config = dict(
    d_model=512,
    vocab_size=19947,
    norm='rmsnorm',
    rope_fraction=1.0,
    qk_norm=False,
    lr=0.000836,
    lr_mult_o=1.49,
    warmup_steps=597,
    decay_shape='linear',
    seq_len=2048,
    dataset='wikipedia_en',
)
Each number is 128 + 24 x the weight over its row's rms, rounded and kept within 0 to 255. Layers, rows and columns count from 0. Numbers have three digits each. The size before them is the row's rms in percent of the matrix's.

# layer 7 attention output, 512x256, rms 0.039, rows 404-511, columns 0-127
093:092126148109107143119095158144117136119110105116105103096114129129140148167114180129040148144130090197140125177160107125109117129130142146095082137126147175118140100102123118112095134106067120117120144113095131140108141111101124111110143123117120083127118138141130157099186118076138137105120158155147161158136130096116115141155146120096137124141171093130121111138123141112150116093114
124:112112087114123183076108073112140155176104165139144142078107107154126150098100145118163086140111097128138138163133139109130122142142135171150127118112117079092180100108164117120125164161145105095114100121131175085106083121125164175117166126131130092112118143130138098102148131165091126122079125126127164133143108113116127144139166149121127105092075117168090094154116136121150154158123
085:129154148111096152130134154120111119153092157076185123128180167124148134143070131099092132100134110095053120094074118121174144121139132150150139128122111151115148120179129083148082109102119121127138128088075136125123149116111113152100153074160102099164146135134126136101132131072102099139124100069126097086098108173149089116128136140160129109140149127133115151121095141093123097141134
097:126128109112158154127147189118116125127151141183157113106153114144097173155086104177138178148105116081155135105143128142111134160143120119105132092056111146123111135115130127137085153108148207122121114105166155124149159119134117145124130174170119127148098157088157148114090158125186147097133090135121100136139148117136157138124149107140083067134157123113148141131135132098140125118188
094:124165108149140167070136180180129100092148158139102123133138142114132170110152137136114180135141119108126112154104166130140120117113119131117141109140131164089143112078114159136137088123084133148144129177139181067124175167091120082141168165082128144145126134143149102163125125115143132122107102129118122105154112152132141140155121112126097146124141078136119109121130166126117102102152
103:102142119168136125136108129093115120143139139112059133108159086086136078157145093131162157095131124144142163096193123152104163099171129079104142092119113099077109125116147071127085095135118127098154115148149120137127126098117107140140148129084141103139104074145087148144101121145175107149105147143136104170129142111153116154105094115134091148100101082111142110163107131089118125115086
098:114153122118141144140110069107145159119143056135113099140158140105081143130121109140106126129116162116130064078163088120142146171085113167130131116089176103103118118151171111152136125156080089139138119109122138167120086140135178123148078124104094129145135129114134132122085150099113139139137123147084093135092112143150167107132143137136137103137102111109086127163121139141110146092115
097:164178142166145112134135154134133141129125149150172156101133122124078124109138143093139124095117163141140149101149097098102157090103151100101157144134179198112152149143113138133137128148143140148189134149127102137115154124143157123132160156166147127116123134052128113158150081139103089138148121133152125153110098110156101122137114099143147131176197134179161152128130129127135132146131
088:070092130144122136123149133090146168159107115130073126139097099080099125154111078085131137160176100135134117085108124152134146101124119101146112132078112096161082123109115147152092110166116115095116134144150138120136135103130134180096130137098108126099101087110123148090082079140127160158125150126110093117135138172145125119129123143130128068077097161101097123127130149112120165132117
104:138116194111153132168148100095082162074123134114135099131161133143113122193112089134130166149153120120128146140118109143099095141134148115111129101103122104129102150163154128149136053092165101115122152114172117160181101109112162090136143088136108146171136129096125184124085145131159142143130118125140126145113149079114136137121116115135128125135099149100136158162143145127057095167081
100:110149101160158074146123127070127103106103118210147123143159131117080146096107116123112126142117100107146116140124117168092127139123137150108137151111115112130139081156111131105171153144090098128146099160164100159131135096103127123112122189151128130160134116094136098116096148095144143131084122124110148135125180096159151122131158098141150103113109133137081167116132121155156159092085
083:156151179133092108114100098148087121132107164153122115150086169138096114149100155099143102116101114101145144132100132125152152103141188135136117139129144155099113066099156155145087143138108155176153149132097115123103100113117118117104155159131131156098172144100124143125126113139119126082141111163167135124138115158145113147150123140124120131165170087125091098149141134136142146097114
087:135127125072169131150161138144119110114101160108121160087097130107138106137131143101101153143094149118173178154146176113137094114151074132079152118160144165113098158110153116165183128133182150120134128084156113129148137115128117124114155124122177086118121114115103135148145112086116150104163123168172144154180115138120144160104101089144134141122149122109155091150119155193116152182144
074:124096140106140091118132143141102160116167152156158111184085136118124085123159117142126120111137125132137161132083102164141201085092138102164124113109077116134091143114139145119091122135121154134097116110108120088152164133131157147132141140167109158101113122124092123185117129137121079121135130128155148085120145127175085138137109155117135096090110125090148109136125108099122144109143
105:147141150116076144168185105144128136128132100126082109123109123107075144089117109163117137138178091120162097157179122121089145133140139158126134059116160142161077149118138120081144107131148109141150150150099131168163092145136138148129110123080127131112128093094130089124113142115119143166089108174091162135130124107126131126153148135139096122152138144091149112134122089129121126153114
108:101141136095106126177168123136091095149130130127117160130108142123140171112139173123107124171099111117096062125129141117147119096094110103053105157123098149167125160128158143131141126092134156110147123112130139164161107129096115124113139131109146147115113132143171112135148117125141147092122117083074131146123108147129091101127134082102120136112140152126148126150135117143117118132140
082:144101164101124112158152085149078090121165144208103141143134122135137138141174110145127151158125143121119163119117110127137100126160180132124107149096164128135139145156134151127112107160095088116124130113132103155143129154087111116158148173100138116130132120098112128157134154113151144138162103117146129108137125143119126138185154112116176073134114134146137161134141133118122160097081
078:136152106129152166154130121089093120148178130122124130126132139184128126141148161145112089091144110094135111101130110109099128123161119150134185099092123127097096133119106111117108092120136140126132142142149159135129113097105157169170130124128118109146157142135105121127161141117118112143124090133119109117128123096145150157130133140147119115144143135100136154096154118110100114152117
099:167127137162169099138155113142087158123108144130124079143083143115153141098165155142130156140104163138094089113109115181127107115150133147132141138162161109149161089069098106178103137128122109147144160159122092123156113125077173124130160135109080107090132098124113091139164142159126147117153146100101112111128187129109107140132141115116168158153111159140090080112096169108138115145141
099:107139153134112134139063115154119095164128127133074105092190145141153098140119110106123102108117093123079093101103156101143108152106139131151160148128145134177143090160180107151123121101107122109145132144123131124076110125130097157135121119090103095170154137140101132107118126134127097110115122101109092129126132135100165135127116145150134120158126167142130156178104146147130116113101
090:119143089162118165091147134094129148097135092148117093145111090105119127154127127174180196084153178122099114120168123074107092110120091123133133147144133118140107122151139140077173133167155119127165108158105166100119103092125147113111114144123103148092118110108113136119118148174179101139167100099115106169139112115071157113108112135130121159130132144097120149126149083144119131134136
076:156125093115117136141161117138181107178129121141143168160151083142100148143134143109126175132137155105126145157145124161080112118125083115165161099153201149148125139134120098087164101099058110146091134115117115131154119152145135153150134137122131125126122156113145148117137109134142142109145093108113156126130147115144125096109123147145124123140145149111140134143108112164141083097161
103:137109129138135178124088148166118128072100103115101146153132141123140137067170100153154113161122095147092108092149139095147191100154108110139151139171177138128165100144154068117116134160130135124091140133154159141092156179112124086126103099121138141123135129121129111152123150145099153111105139112100092123144114153179107112107112140168120167159153126145120144146099128115140138145125
073:148167124120095105161119096144092124115120183119114140169110160110152077143154152118127108126153135102143139075123140156176131149109158128177118137155108155112106100119158125121109127089133107129122111132106098157124096153130130129117160076102167141135134130138110160136173136123111127159161109142130102117166142177118156100141106164124160147108134105128091098149119122132146110129095
097:135126149139184156141141112156101149127141109082121137140159122129135131164121080175171150124114079126109090125153111056131121149126100085123119115168105147153121129108078086171140131092127115131152128113172143135136110153117156132146117118132129135171129121141129164132108188175162116112106114139085139149097063109127145141110082123121129179130140135102112075093087155133120073137112
116:128187127167070126084148091094110153120156161145145141124113108111172082143088119115154134129133098064154136105154105075120111164143139127130166116108100133147120132148130144164124190138119137139192132169092147098144109096119144117158151146154132127114115107172089154101114134132133117123092070154123111138101096115093162126128137123152099104112133137131129142112145153113176135131132
091:093135114147083153158141098105158115129111128131139148083148117123126132140116153120092136187127121167109132149113107113181160082115153134143122174096151148153133179115160123125143141145112091084135118148085131156129096098150127115121145128127165103160129122130128123122144134098148172133129141119150144133100109157177100122158143156130139103143150155132161118150133123128130146116120
112:117142118116136159147093165119124118098107112139090098115151180121163099137120133130157104145140159114119144117108175124183139116151170153126089099081123126147137150165132169218171110166107168110135102107143161131103153111141093092086128138108101125158203101164117127130122116154133147147140094117141121088176134176123126153128161124104105094136136150140164160120170188170105149115146
123:123161097180149132108114146124119119108088146164135085093111128107160096201171160117107113112136076137102118162105075101090131127105127132137096102113147122097088158125079166084122162094114148115148093184142138117110145120137107119080150154139097112124143121147112170162147122119119114154087143095122154106097112090143124109111139138096110130141115099101147126094149092135155101107137
068:114125147133142124102107142163083127131215188135109109106117155112097125079127116140149168132130144137104187135115143110134113132092130118126169104124128154122094147116131144134139124078166126134136146125139173089090108139109108125167185147097127116111130124119141080157143108149166121122134130115169140124141094113120133129125126128151106125132153114111126130139098131163155108111125
108:141142136132159117150122165097106163126105078106122165132139127095151121189138200186134149102133159086091130155122148164120127129128130105156119098092106107125181113158108133137090145146146090157155124132151117132118145121109171127114100112136173120135123091135086154114175184126131111130148097086154126135133161136131107104153096136132117115085108124136129138128138125081141144160102
087:138109176108119113176109148154131101103140153162126117151151121121171146149144113146126177091106114170139121173148093170119101146141134148154072099120165169161130085163126117158147100115112155133098118115138131171145137122140100136144141152135143156171101123119144129124117139128099139151130147129128166135108159118145125120124144107093099148132142102166091148164135157161131100104133
102:135109142111110106082116124156092093191072111151150132152095134149140088188126156140136124119115106105153145103135125129122122134120130181120134092101188128129102108147127123102128134150111167127115140116126109075121112149107110187103130153135112151099130136142100163117157133138105116133098105138137097134132101122127164115121167099136126110165129133089128135129128111124147122128172
114:174161138151088129132125073124115161136132141129165163116150081119141151115123127170143120150092103125064156143143124177151163107161150178106177145083127134118129147152133136066103116161117166157156141161085130118140091125116148144145128149147168106151077121137144132117134158128131142079096142071152150140106176152142116160154192108171135083116147120123137152116147087098109160117180
098:174129148088135177080120162150120137122098086140160143103136082090128109164106113066109136180183134093161160114147163149084127179151129107116138149119142127101158119114125134122156180116136100160093152084140168098119150152109124099105107135135156124143101106129140166119133075134161161166108103126141115130163144091154167146136118131141157144142133143135096121139147110130160117127128
118:091137129087154155112117147170130090113074109155141108148142115107129109112065169109197133118112108081133172155135126183117107104144138102100093133068152142099119114140128097076131091116095128093125125080141151111112126169124099125086094156144121139142132102129110122086167127185131142121103088123162135106135191122139110126139110109103136061135124104119110133130108093108088104099127
098:140091111093149155157141113129116084112118117122138078092085139145093112130102074103181163085099113154068132128107165094126157135089156139129132098094128172084115068069164070128133104164160113137106123099148177143124111124110111117123113136141103096112123129115107130108096105167164096114129147090135133113146095130141135099159135161145094095144160087133074083152096128135140136140110
124:114110134154092163088163109122131142154128135157118151111116174138160126106114080116110136137103159129190160139151052135132119128166096152025106123124112099158103105097109136096070155139193111111131138134084168100161098128134145171121132151134142108095155131164133140123088114109131146096145128171138134126068143125125112146109147056120118148107101158109122103099134082065149115174114
106:180163134110106086172166124124115111098149125137160125122154162098158133112153131066127166084117139115107096171166144128118168132093104143150060092149148147161143197100159127124148078172118114169164112131106077173147115134124125106151115120123143140171149113132092100135142091123160094124148125119120169167132141145150138087104135152078110148121153151124175104147147128152091170131115
079:147160141123081164168107080155124117165073110108138166157137140157154141165122134131132154101129119166181109154113136194172083141138122112151103154139148136115137134146126147122133114160126150138171143124110141186123115163117110171078110115130129131119171153146137139110135123128158122130134145160127135128138182151087114133155118150088169137111127137126142102126143130121081146128161
117:162184144153099152139163178106116083138133132143128167163116141153116142164094140194126115076110112168110134125103123101113132119157109115074074142108122105144138117174100122097131116086109123130167156148110143148130163110124089127129130130116177160125118161102123173092143164104104082107115164106135133092151108105138113136112103080088140132117106147110111169123145104144145087118123
086:147112171158136128112123177116155147134109147135125164126161130076141147125089130114159146071133149144117133163200116147105109157165126148121080127092127132107123121142099105130125211174128118126105143147135113127120166116156144155135135148132167128128122090130141120123143125149124096142137143125145128145143155102114152145127113146116136112109155128130129137118114114120195138136106
117:105063151173077080136117138163147128157145117154116161120146126117104129123089160178112124120166127088137124147142125179148109142137086102131110174096052142163151148122101136083163131137118152114074143161073104141124142161134126158136130169130186123130124124120135141118156150106142126164136082141125144140106185155111139141100110155108158106059139151155150149116128096170128138091134
087:113115120140114130112134083120155149110130145135106153113149109144131122079090089126151139104147151095119095138089150121116137150149106123130121163122151154098112124116159171095116149144112129147114123174109150096143112126165161130148141117075149091155092141128129061058107111125134118169148110120108145104168108158148146142117098116144154131146158130132139122144165090134161129096126
103:111123133131152072114161117141155145116124101195154105104157155158179131159148083146134136127140144151091161164128090138127144091167145110089175109139132164095107124103125149149127154129120159122135123125169090139152107143155105117117113176148098120161129153156145150157121135124130120121139146108155167124110106126129112164132110077174106156108167092114119114123122145159173144128141
096:114112100117124079171118125125172132167151131117067124100120154131082088100112129139101156130137139111129123130110146116116157132130184086120184102105138152136107186102139180127156116138147145135130097129134095151110112119175122152115131121084122116113137145083097113122141144098144152149139130142130138135114132128144121129148089096190090111172147118129154096131171130139130140130153
108:050131113072106142098142154118123080125128113137071059134132102149142137126134141168096150128136170111154112154132134124127120124104154203131126103101127150166103179144108117170188102178192158061125127100106140089121147130127089162131116137108092132135117160133126129121140140096141139132169088150116128125113135118120112121147178143135108140127150161117182135139131163164097163154147
127:124119154078058125126148149134094136138121156153135118065132091109125122145112135140072115127094103115137124134160109132118047079104097122188110163172123102135119078124136123144102141109138161133118142085072122105165154142105124151122145147150138092152087114139113133104113149082146136103130134149130138153102130114064111121113137176112156173125093122126082121146131146100142124133141
100:156110106125096137082118075121133106131156160131115105098140117155133075145160111129106179101153153088142109116076151083135152128078131079153100152090144091140134113088149135151111140125124161162118119129090128086125078108121114121120180140130104132130119154129077141168095137111182105123159097134106108095151093106170127100145095156090146077135095130126102097147136136114133107118160
113:127108110141086128117136095091142100071129123114148137090080089173107146130111116088156072121100113143115121169175102163119108158124169101163127136193145097136127108092140124109104083137112132141109110138096105131120115093141113078120117101154106092082102168109139128103112075171075114124116130117122165167100145114103144139175107138132172182132093131120117087128133131093088140146149
098:112119152104144120130113087109144112171069105112114085116126118183142077139166188118112150086105138124171122162125095152123111111138184112121114119146136086130114088103125081137122104109135177107117123108135126123150088117143101192094114105128091118125123180165084111140165144108124100120150121179120144124121136121142141129150127101127116145131112154107134121147085146141108100141156
088:137122113139175134144136081083142138132109081193196120182104162110157152102114109109177095127133132089120140105148166095128101172125144119087103135139148147093141118140138116101115128174127102164121121158161129151120096090132158142130103195186118158111153104163134112115113102140062121142120097131159115144139099150097173126141115110095132138146146115116112141130108110099104148166088
093:149057151104174129128103125145115153143108149111103141108092117152156164127153175146143110129092085154128184135111178142115130176118177193132123174113108152095122164130103125123075108118152097130053141105164108124121130157137122142121133122107132117119117149159148116152169148121109115099098162126187139104149125104138163141158170127124171106109141092135155125114128118100104120166111
114:140121144100122086120164088096144117143106144152134142083132144081124108111132097130184125204133110156145123152114133115140111129172105152159168137149116108125130124155124150121142129122167135135123158112099072137154109089138120126125158145113140091146163094113119107130103110184124185131112152156105151112134118138117145173108156136154147134119118161135129139117138137111112123185141
098:111128110126140109123166121120180113112124175118060134122129145099137100062137167142083150126164144154110090143146099131159143143137108183102105111068109157105114142156139097126129146095137116119132107112149097119149103119185117128123165132083160140127152089140106074157177160087178145171161149124113150141120138137134156142109147145133097113118152102135164159125114138138128096106094
099:151129120147092103121128143102145125090106070129133109110112107088148148149130100125145149138136086142155143096095118139156069129145150100154091124076146137089101179132088142119147130167161127141132129132092091132126146130135132103127083141132106117119115082156127143106106139145137136131087138149141066069123133178094152144151091159116135090121153107120167135115145132137142149161117
098:089128141125167178156156108139098155135131129122132095071128131108082120148097160138144140143066135146097144103143151104137168146135111123099114132079130126152093128154111140134177170122110104096121140141171150141149127147105161130131120121142097098124132094072105158116162159141122141083122146107166119128136125132166135145116094098136144089128108159116104146100148141143169114112108
090:122112167160150121136114143086132087127195165114153090136124111123138149098096159085175102112135133159107112157142152157105129093120089116135132151105128138145109147152125085146139081148110180142130169137133134123117131076110101139175158137138103146125115142133150104118145092143084133132131134099122118162147160112125095115095107168112148110116148148118148151126115135145098152108155
090:163119114116094104124136120161144129101157127109128134115088188100150083154129121144189128153153144151130140130126136137111148155104147146188117135161144121154134142131156108121114144098096103185099124127092094126134142174132133088158147135113135094103166132153081156132127105194157140145141149123149150128133134131140136098150150177090151128135121155127140122150105126126165131121100
091:108121136162154146102157111125161110112097140167109090170140082140113151076200152146140173066127148136136100163152147079149139099161128140058127097125145147120171125125133110103172120126097104094131117145165145134164114138144121135129128131113113156103107160118120079209159143136150104114125155143118141115158110144158093148127120086155085153133151118175129108135137135142124114098120
092:141132147141150119095107188089147123153123086198185137079108153138138139104155084109145082138142104132161143126175143104103162161110122116092114143135154123152147161104155122120082129117156042153129127151146112126115185110143132142135106182178107092112132125139153096151087122123076123116103115152122102167149119119177136097131128130140149132159122149117165126135121119099125131146080
072:130113138181123148122159123111166133082114157167080131151067129080128140121139118145131120119119132117118170162169128071122115153140113118117115110128121099157101125133131100140126083191115136108113143173127153106153120098156125096120146150089126138093138099104172139117150142145109097118126137115153155149131105086100147115112116095143124122081142130105142104149120145124112164117138
080:132132116164096117110138122121109118125142106101118138158130138100126117121121141145139108128122106139131077115147141132166141154126136121117119089086123121162118146103182107134101188172109109159105104168108118097128113140112121131155128119137153165133159109131122123136152149145137165154095152133099104148139134125148142112130116137126112086142131146105140105155116154119157159093111
095:106140099135075158138138122104152100119149165141112135128124082119160131183163142185124173120149137148115105164171164106177163115126162125098109115138134067140083116163126077115126162175075097104140080137108135131125109128126127127151147151125129132128112125135121165125125179138144128149129148127141155134190132179176142104150134096133118118137090154102114134123118120130178157119099
109:116101131150149075128099116136169111184154182159148096183137123163133139162113149115105151180151082114093142121133112127107114154142122161110126202144152140149156122101094183147147141179119150107085147144152091110111123113157100182150182142144108179115106156142131159131139127122152163143075135081156124168110122109124167151108144108135197152157152132156118145093160153158147169121145
096:150096107147155121124153108099127119145145100097115153137130161128136081173145120145163072132121063085113111161139150130140164147131136137109126134123127094130100119083092104163099085140132106143094121147156142103150105109126127144152091102116158129119157129119076181124139128163062132117058087133111170128141125150143129122136115112120130118113093137102108082092122177093092127137113
111:112131107123137125132143145089135129119163134145148153127098124090155178088127169133090120100127129135175146113148166165149166167211129100159153147088081147150125136124062112141102132112095124107143114102114129122150117094123131112159137159132158117098130121148157103103140107092103130110138119158135113140170178153173155201139087167128150095098134138131143115087132153113144107082118
082:124108124135133133119168175065123113101125142118119084109157165153173113169144090134065104150144106151164098121109139138138134093140189124139109165119096103153114124119112177117115093101171157114095123109109145111153166053116097110136143111141110132150122145150117139126130159074088144130138144140118111123142136147130100141174134136117167107096114113123125132125173098136135098131128
092:141100137178131095108081152160109120122095148113180135148144120126136149102155160123115144079166088115102150164091139123156132133135119150138128125161137170151152100091128100102141102138163122130090155172156108130080173124113120113096153101187129137140152140132128101162173121130125104146111113101136161092126108148166122136113138153117108149135149143152110089133117106148103144161124
093:117099063149080169131111103157151145139111134141156142110147135154134122085109125088147147138173133078096146127143121154153135146155150108125172137167135125106104150175115118175079097119149121121091093158100156143137107141163127134097148152164134114152114159142096086120118096149134125153152091117144114139102146126121133161134108136157119169142135102101150166120098150096124113149106
101:147173126144083166120101133090099123103157101173112086094106132102124145168104095115171133128089103146120112122126163122103156128100114103163169095174147115160156157134185151073101165096141151141157132148078165125101146089088139117167117180103091123122131081112140155107110130145133119097118175127116130126145110112156128111116132158144094160149107157143149132176136085103172106139161
064:159167114102132116105145149087158159180116126133106095083128078140139155167085141137137096150096113122141146141144137106140080099134161123128119156139113109113110180059111122110141134114117135154164125128120131135124132129136155184112132147100132111123101161162144144122134136136136162135076119114113127172114116086092120148168106111135103174119112115137166087120126133101142120126153
093:085190089147115132091138067136123116131137099137131095142143172139159160124176119160105192156138110163139131163137122144130099109131110138096132124097102106155146150107120167144048175097127104088178101119121133094158083135126102140134092145116106129127154163129152137162119178131186156120122160130138158146115162128119110145101140127136100113141112143122147115130136129096141127115102
099:107081133166141107100100182171167117160140100119137091119118086140102133131129105131129099100133102153097144136152128134135097175120159153099131092122097214104122120199108123144086111142122137117103101161140141117099161159157106132124108139159125125122090155129139128113114102124101124136103147114151131135125149106103161150172147115122106147111193097146104193129128154102119150100103
089:087140093135108117116131115122228114147144135146158135065106098086102118143106134131127126142097187157124169136094167155145143096094140113129111179098125153141128132103153135147112152136127071081116133143126122129125111113180112135139145142126149106116116095107126104121129116139121139106161145126146109115151173133143097108145108125115122114141143155086135118148145148136145157138094
079:136137183118104116140106114129095173133161113111137173168141174127132091128120119142166118143128099122116129117091166166139148167090171099115119108190145095161106117121138111128140140126139112126137144128102109137126153160132179120180116128110135137129174140137091128124103150143157110143119125122109131115145157126162146115115132101087166156140128165125142138125115117139124147149106
093:161100161114161141116125140138142151186152103164193111172129129093088139129098118119158119112160127112122140126152142083113124095128140080148153085140089129144103121085114147123128158144099156175120154120148128129132149127124125186156106142165114147127135091094140117111118118153122116147146115126128138154154096151122117115146091145139090107118122111110112092102142129133156146104167
102:149111133098126113106113147096153170122138142175097129108100100121127129111160152109124150184085130116088160112095122174123109158130156134102095096111169094135087110095083162124134196113169121148121121098127132104134152106142165128134140166102105124101099124139138100144155095119165142110136130087166103130138172117124143145156153117103096132159104142077113106098154141146183119148116
102:132159155131124167099095040095126111101120101091105130121148172113152116098104121118118151105125141122071081149111095101111064111122084128106137153088182139091150125143122136204132136145111112136160137150115148101095047104100113098125103094120112134137162097154109104119103128102099123123132123062104139127127131125099114122115118107140116094170135106139129156120154180111146153126122
107:155062141100090086162111144129085136134080188150107172137111167165106160127143142123133113080133123148094083116119115114085106144128120158123140122125056128121143134124134108125141157112137135154097133107070091147119131113090143139080164150103172127118175143125157099138135143131125102133124120106069131125120135097112128127107171129125157131061139119152149124114114109145155127140146
106:111118153174119124155115093111140171153165128169123084133104143185129129106153068152116143107136131105153151065131128161132124167072129120098144096110118192104110098119138133101116120089160097132125142154130121162116117084165150170166127154125089121107130181130145105138080153108155122116140101156132073124120150134116159084109122099132126115137175119122092125127128093109115112150087
094:124103161155132123095167175123084137150137109097183098145078103087139116117088131169124098159112113146104160120134117163101164096116144122122161079122071149135108129154142127150132105131098158134125139164146119100146161124109126157113092101173091151110100115141140132083126151102115153109137145108122123136095174094125103129122122126129113112082120104100135140133126157136098136096131
090:054107182178108104171092089112128159154109145118103147102126118133106086189161137098111130107144129125166130160172092180142132125116135132133128130083177130146097173112112102156154116163112151084106154159120122158086059129128178149126135141138164130134122133140092172166106115125138137141140119127113121151115165130139127127127128134125126128173125132129156093132121145160124144099128
090:138142113122157167153097131160068142135122107122119151155145150164108124118113116114171136142163157112109164140127139121158154070101130136139135135130142145149090105108125157093137138133164144142123107136153172140106124120108141120096108095127159172155144161122124107130107124178156123148160112121146144121140129120164077136138144159150128138161134141077135129127148093132136142146130
104:147131093146128109108165132128108100089151091094102069128167157164152062168150153120116125089155115126116161102142122134148135146104150123181107119120122092071144170125156092136178121126153112140135108128125114116144132135104103107151103114088094126158161160142082188153134122121136105166130125123148105126126127154142151105152119171118136111138090087151159119167089115176124131143109
077:100116157158145104136115101146113106193134116113161105131149145120101133126110135091143156122122135130131162160085138166096117117163161145112136088160101146135126136139136126128102140134156121127132150135142104146110135128132128188131101105167088135150141125100143125113126122158146091109151130130172150101145139115117137134150132107136089145114148139121128133114119102124129119149144
102:145156088089114145093102138135162120125151124091066158104139146150129192127127099114153103093146107132144086112095107113083134151123150127137088151154087151114097159078122096138134076107080150129156091081106136100112145128169117133161114094078156104131133145125184118129101103151131101134132130137097096109111117093148145135156115142093141148098139099131173093122100138133082100096142
081:139113129131148156153153148167126176129143106119095078139076107138162105104160129152148126168104096153183141125090086069165113119114113127135136160108070154146132154171069140102149122080117176128131126126158179161133127148124135132101107134118083160090132145146099116168109147125126169087117133155153117099084097158096111097116136140130134101113127125132140178073143086161128087102147
085:153120108103091173134102107162140159124126126169186108140098128112116137113163119137153103093198101157142181138108129099154155095174128147148141126167132118111134142174164097140118114099112152137134114128122163145092125152155163102166097145153106129116109121121120114132137144154112068177098163123158131094145107154171124176155143140138145128121120088135119149141102114107106094140148
133:104134133129100154114152131128091112106127156101163121122203141156118092115131169091161082144108124150147067155155109150112161132127145149173111115091129119130198114114135071124078153091160098117132124131112146113135139134114105099135151107153124117187137154103095122113159098144071143132120135143073158134105135105164138129136146157118137080122115142193115121140074121092138100162105
078:068142084109149093139134133124095111120149081114175145123162108081084091146118092140122103109130142139100181143095069126078133147146073101182146116130133137113153138134116139075138106112125177095111105145139135113119117140117130129130086095168118118163114066120106165127065113119126106126120151085181131098096112090129146155104100167136120122139133111136128156113123118124134144090168
093:150128111139144117153117127193123137127123160160167154117095125125091133124114109143147119076146087083072089125164141131146110133145115127114139115087134142192092138130143104095159182077088111137125127125146112145116113179119150116132152153164135112122128127111124132107086119137131085152116096126076120139131117151146133143135156112139110100134143177097128143152103106141197070080134
106:128162115107117183186123178146131122168113138148138127096075148106143143121150118190116180223134136128143122141121156100107138120181116138123142146127117159179146127138114135108108093114126069128142125119116181147141167153111110162112102137129151097102154109147149116117117157123180198122142129168104119115145115113138131161129127106136151121129165157129125137108131110114103123132082
127:148144158065181126106150095109099147126135142127139133190122089130109132105076087170144177183151091146128144114162126101127133158119164153158120131124110172093158194085117109109098106106110158160139155085181131116155106117107140120111141134138136180132104129113135117094084169139175188154093139143131118153132094128130153122153148152115114118120159084172179095125098107109102103101147
112:106118112143093153128100106103066146099123173149088157133177116111125121148129149171161101136146155149076177106128119120081132112105122124122130112095132112175127090165112091134134177166138138122122110129091159123110113109087130124126156158095154145162116108127124144136142159139114132137149152084182127124131126071124129124115129127121126097129101161145094147123099141138162154148129
098:125138138152089101147128157131129141111133176095137130124136128188122152163097135178161118131105063131118145147133195133142101115123146170171127119164136073163112127163089116112102128117084122115149128135070111138132136124120147134139146089138138145116137206120139161112128158169131153128064140098159131142168124144108118111113178140138132160126093173121098141092119146107133134092118
112:137134116109074150121171121095181144071096132117128111163180178163100122150145091158112106139097159160118132135135131115117125163129094113063084148152131138099102124128078169149134142083151117134136125131095135131166128109188142082094124132137118165167199132100106152153092146113128118110141161115134136135132101112127177126093112071085139113111122103122131120091180141131136096142111
075:100135138115120081096128083150130108131151180148148110155147149149115098086130109115076135112179112141174154166156100142155142165136131164153128161128121139163162126136126140108138143127154096109117148120117115100133086147107121120160178122113110149162139160126116095092126135119120116155107123183143164137115121177142156123134136125127169106128140146149106127138108118154166142167072
097:172082086173098114109071122132146155149108112126176109141127123095169111140125170138146137135168131138171093110120183139128138128125104113093144094138189132080115126127136147140117148139137082147087116144100091116092137139139152139122116126172107150127132115174111144134157123136123149167136141164103094140183129128146123121120118096129125165171131089109130125140127130112149156160099
102:189149183093085091158085099116109131131132099163117094120117115152113113212120110122098135145126128135138146113140155099176155125122145109110118115068096110107105060130145160117167154182118138174138167094074098142101083123108124142133100162115097126134122159110124191119123134141143144140106131133144114126128102136142103143120105127136127092105101111110078103146160129163143178111141
103:146110134151123081116114109098088166120075112180080096093156134083114162154105112126200157160131137107095115046149108141119133123133134143137087149145128110103194077148119111146109114103154097165119110148109084143111107131110171117089137165091104103117151085124165173095112114172130137138137110102125048135130139129136129118123150150087154155133121106157071129132119147111109103166111
096:141149112072119095117124137122122111130174135201117156110162143142120150128109112108097097178125137122101127114110094128139106146133098084094116093177112170177094159126153063131116113108131127154146117098104095118115138127131111145154133162132143110162130153098140125110103133099110133105132111117134117111106108117132164151099086100129106173100166200073159117154085114121110111131129
108:128113092116104155121165143083131093121128111176130135179121094113143107165146139097133169142134131129087153103095090103110099153155094142173128158169169158151163117176134093139159138177132154116101112112105136124173157102099095133148107172118122161127075114136100148138146097120124154141121133099156094099105091131105159164113136156143174155122157151147127156127114139146134172138164
080:139109159141114095143075176114111136105157130066094125116180132086139105146126203131146141122126112124120143164133102141136125143135149134126121163141114150137120097122073125100104130096168127124104129141146126135107141115134142099155139102129144148180105100127099118144189129148118133157116148111162131134109144110178133141119150093125131138109151122115093116095130113105130105168127
092:140053089091122143155073095135141133134118124095112164110135105135207137122149111183115126161146111105145106182158109100069121107127130102103120120144111134101087140121143127152128111173153136139074119095127129166091084143151156129131122084096141129126127138176130135142119165124129138151097110125102169149134098076109103090140123110122112162090139117104141143145126152136105147141100
126:158163136116118138117088157096087128169077155145114126116142127160132145142142142148114157100117114159140145106108151174113141100116112137188141095110108114111143152184150116096123124140070086146137149135130128102071154110103129163077167144116136112155146169127148124127132157116148114125104147165146111099153168116139100111117133170150111125107121125128158176148115096129128128084091
106:112113137158137146129121133090155134145155163079102132150175110142106143118117167115127078166173132076126152136161124084185121115128166199116121155151058171142150135141154149147108075093090119130122131143150156123140141111142136145159171095108129134174129130118150129122156128134098150162110066131150127130102096161128121144152196137131127144077164138160128146153125152122071113085137
101:146124138104115126125135157103087112111159151138122104167162108136132155192071174146087152142129129134143097158128094100135160133166140139143177125142153112194115093167108165148126107119115100135112145126118141119133152093084117115159149127116105140149118139132136173056145141091141142138112128123103134115121117141166133167153134132158128143128110183118114167127151151113093119092116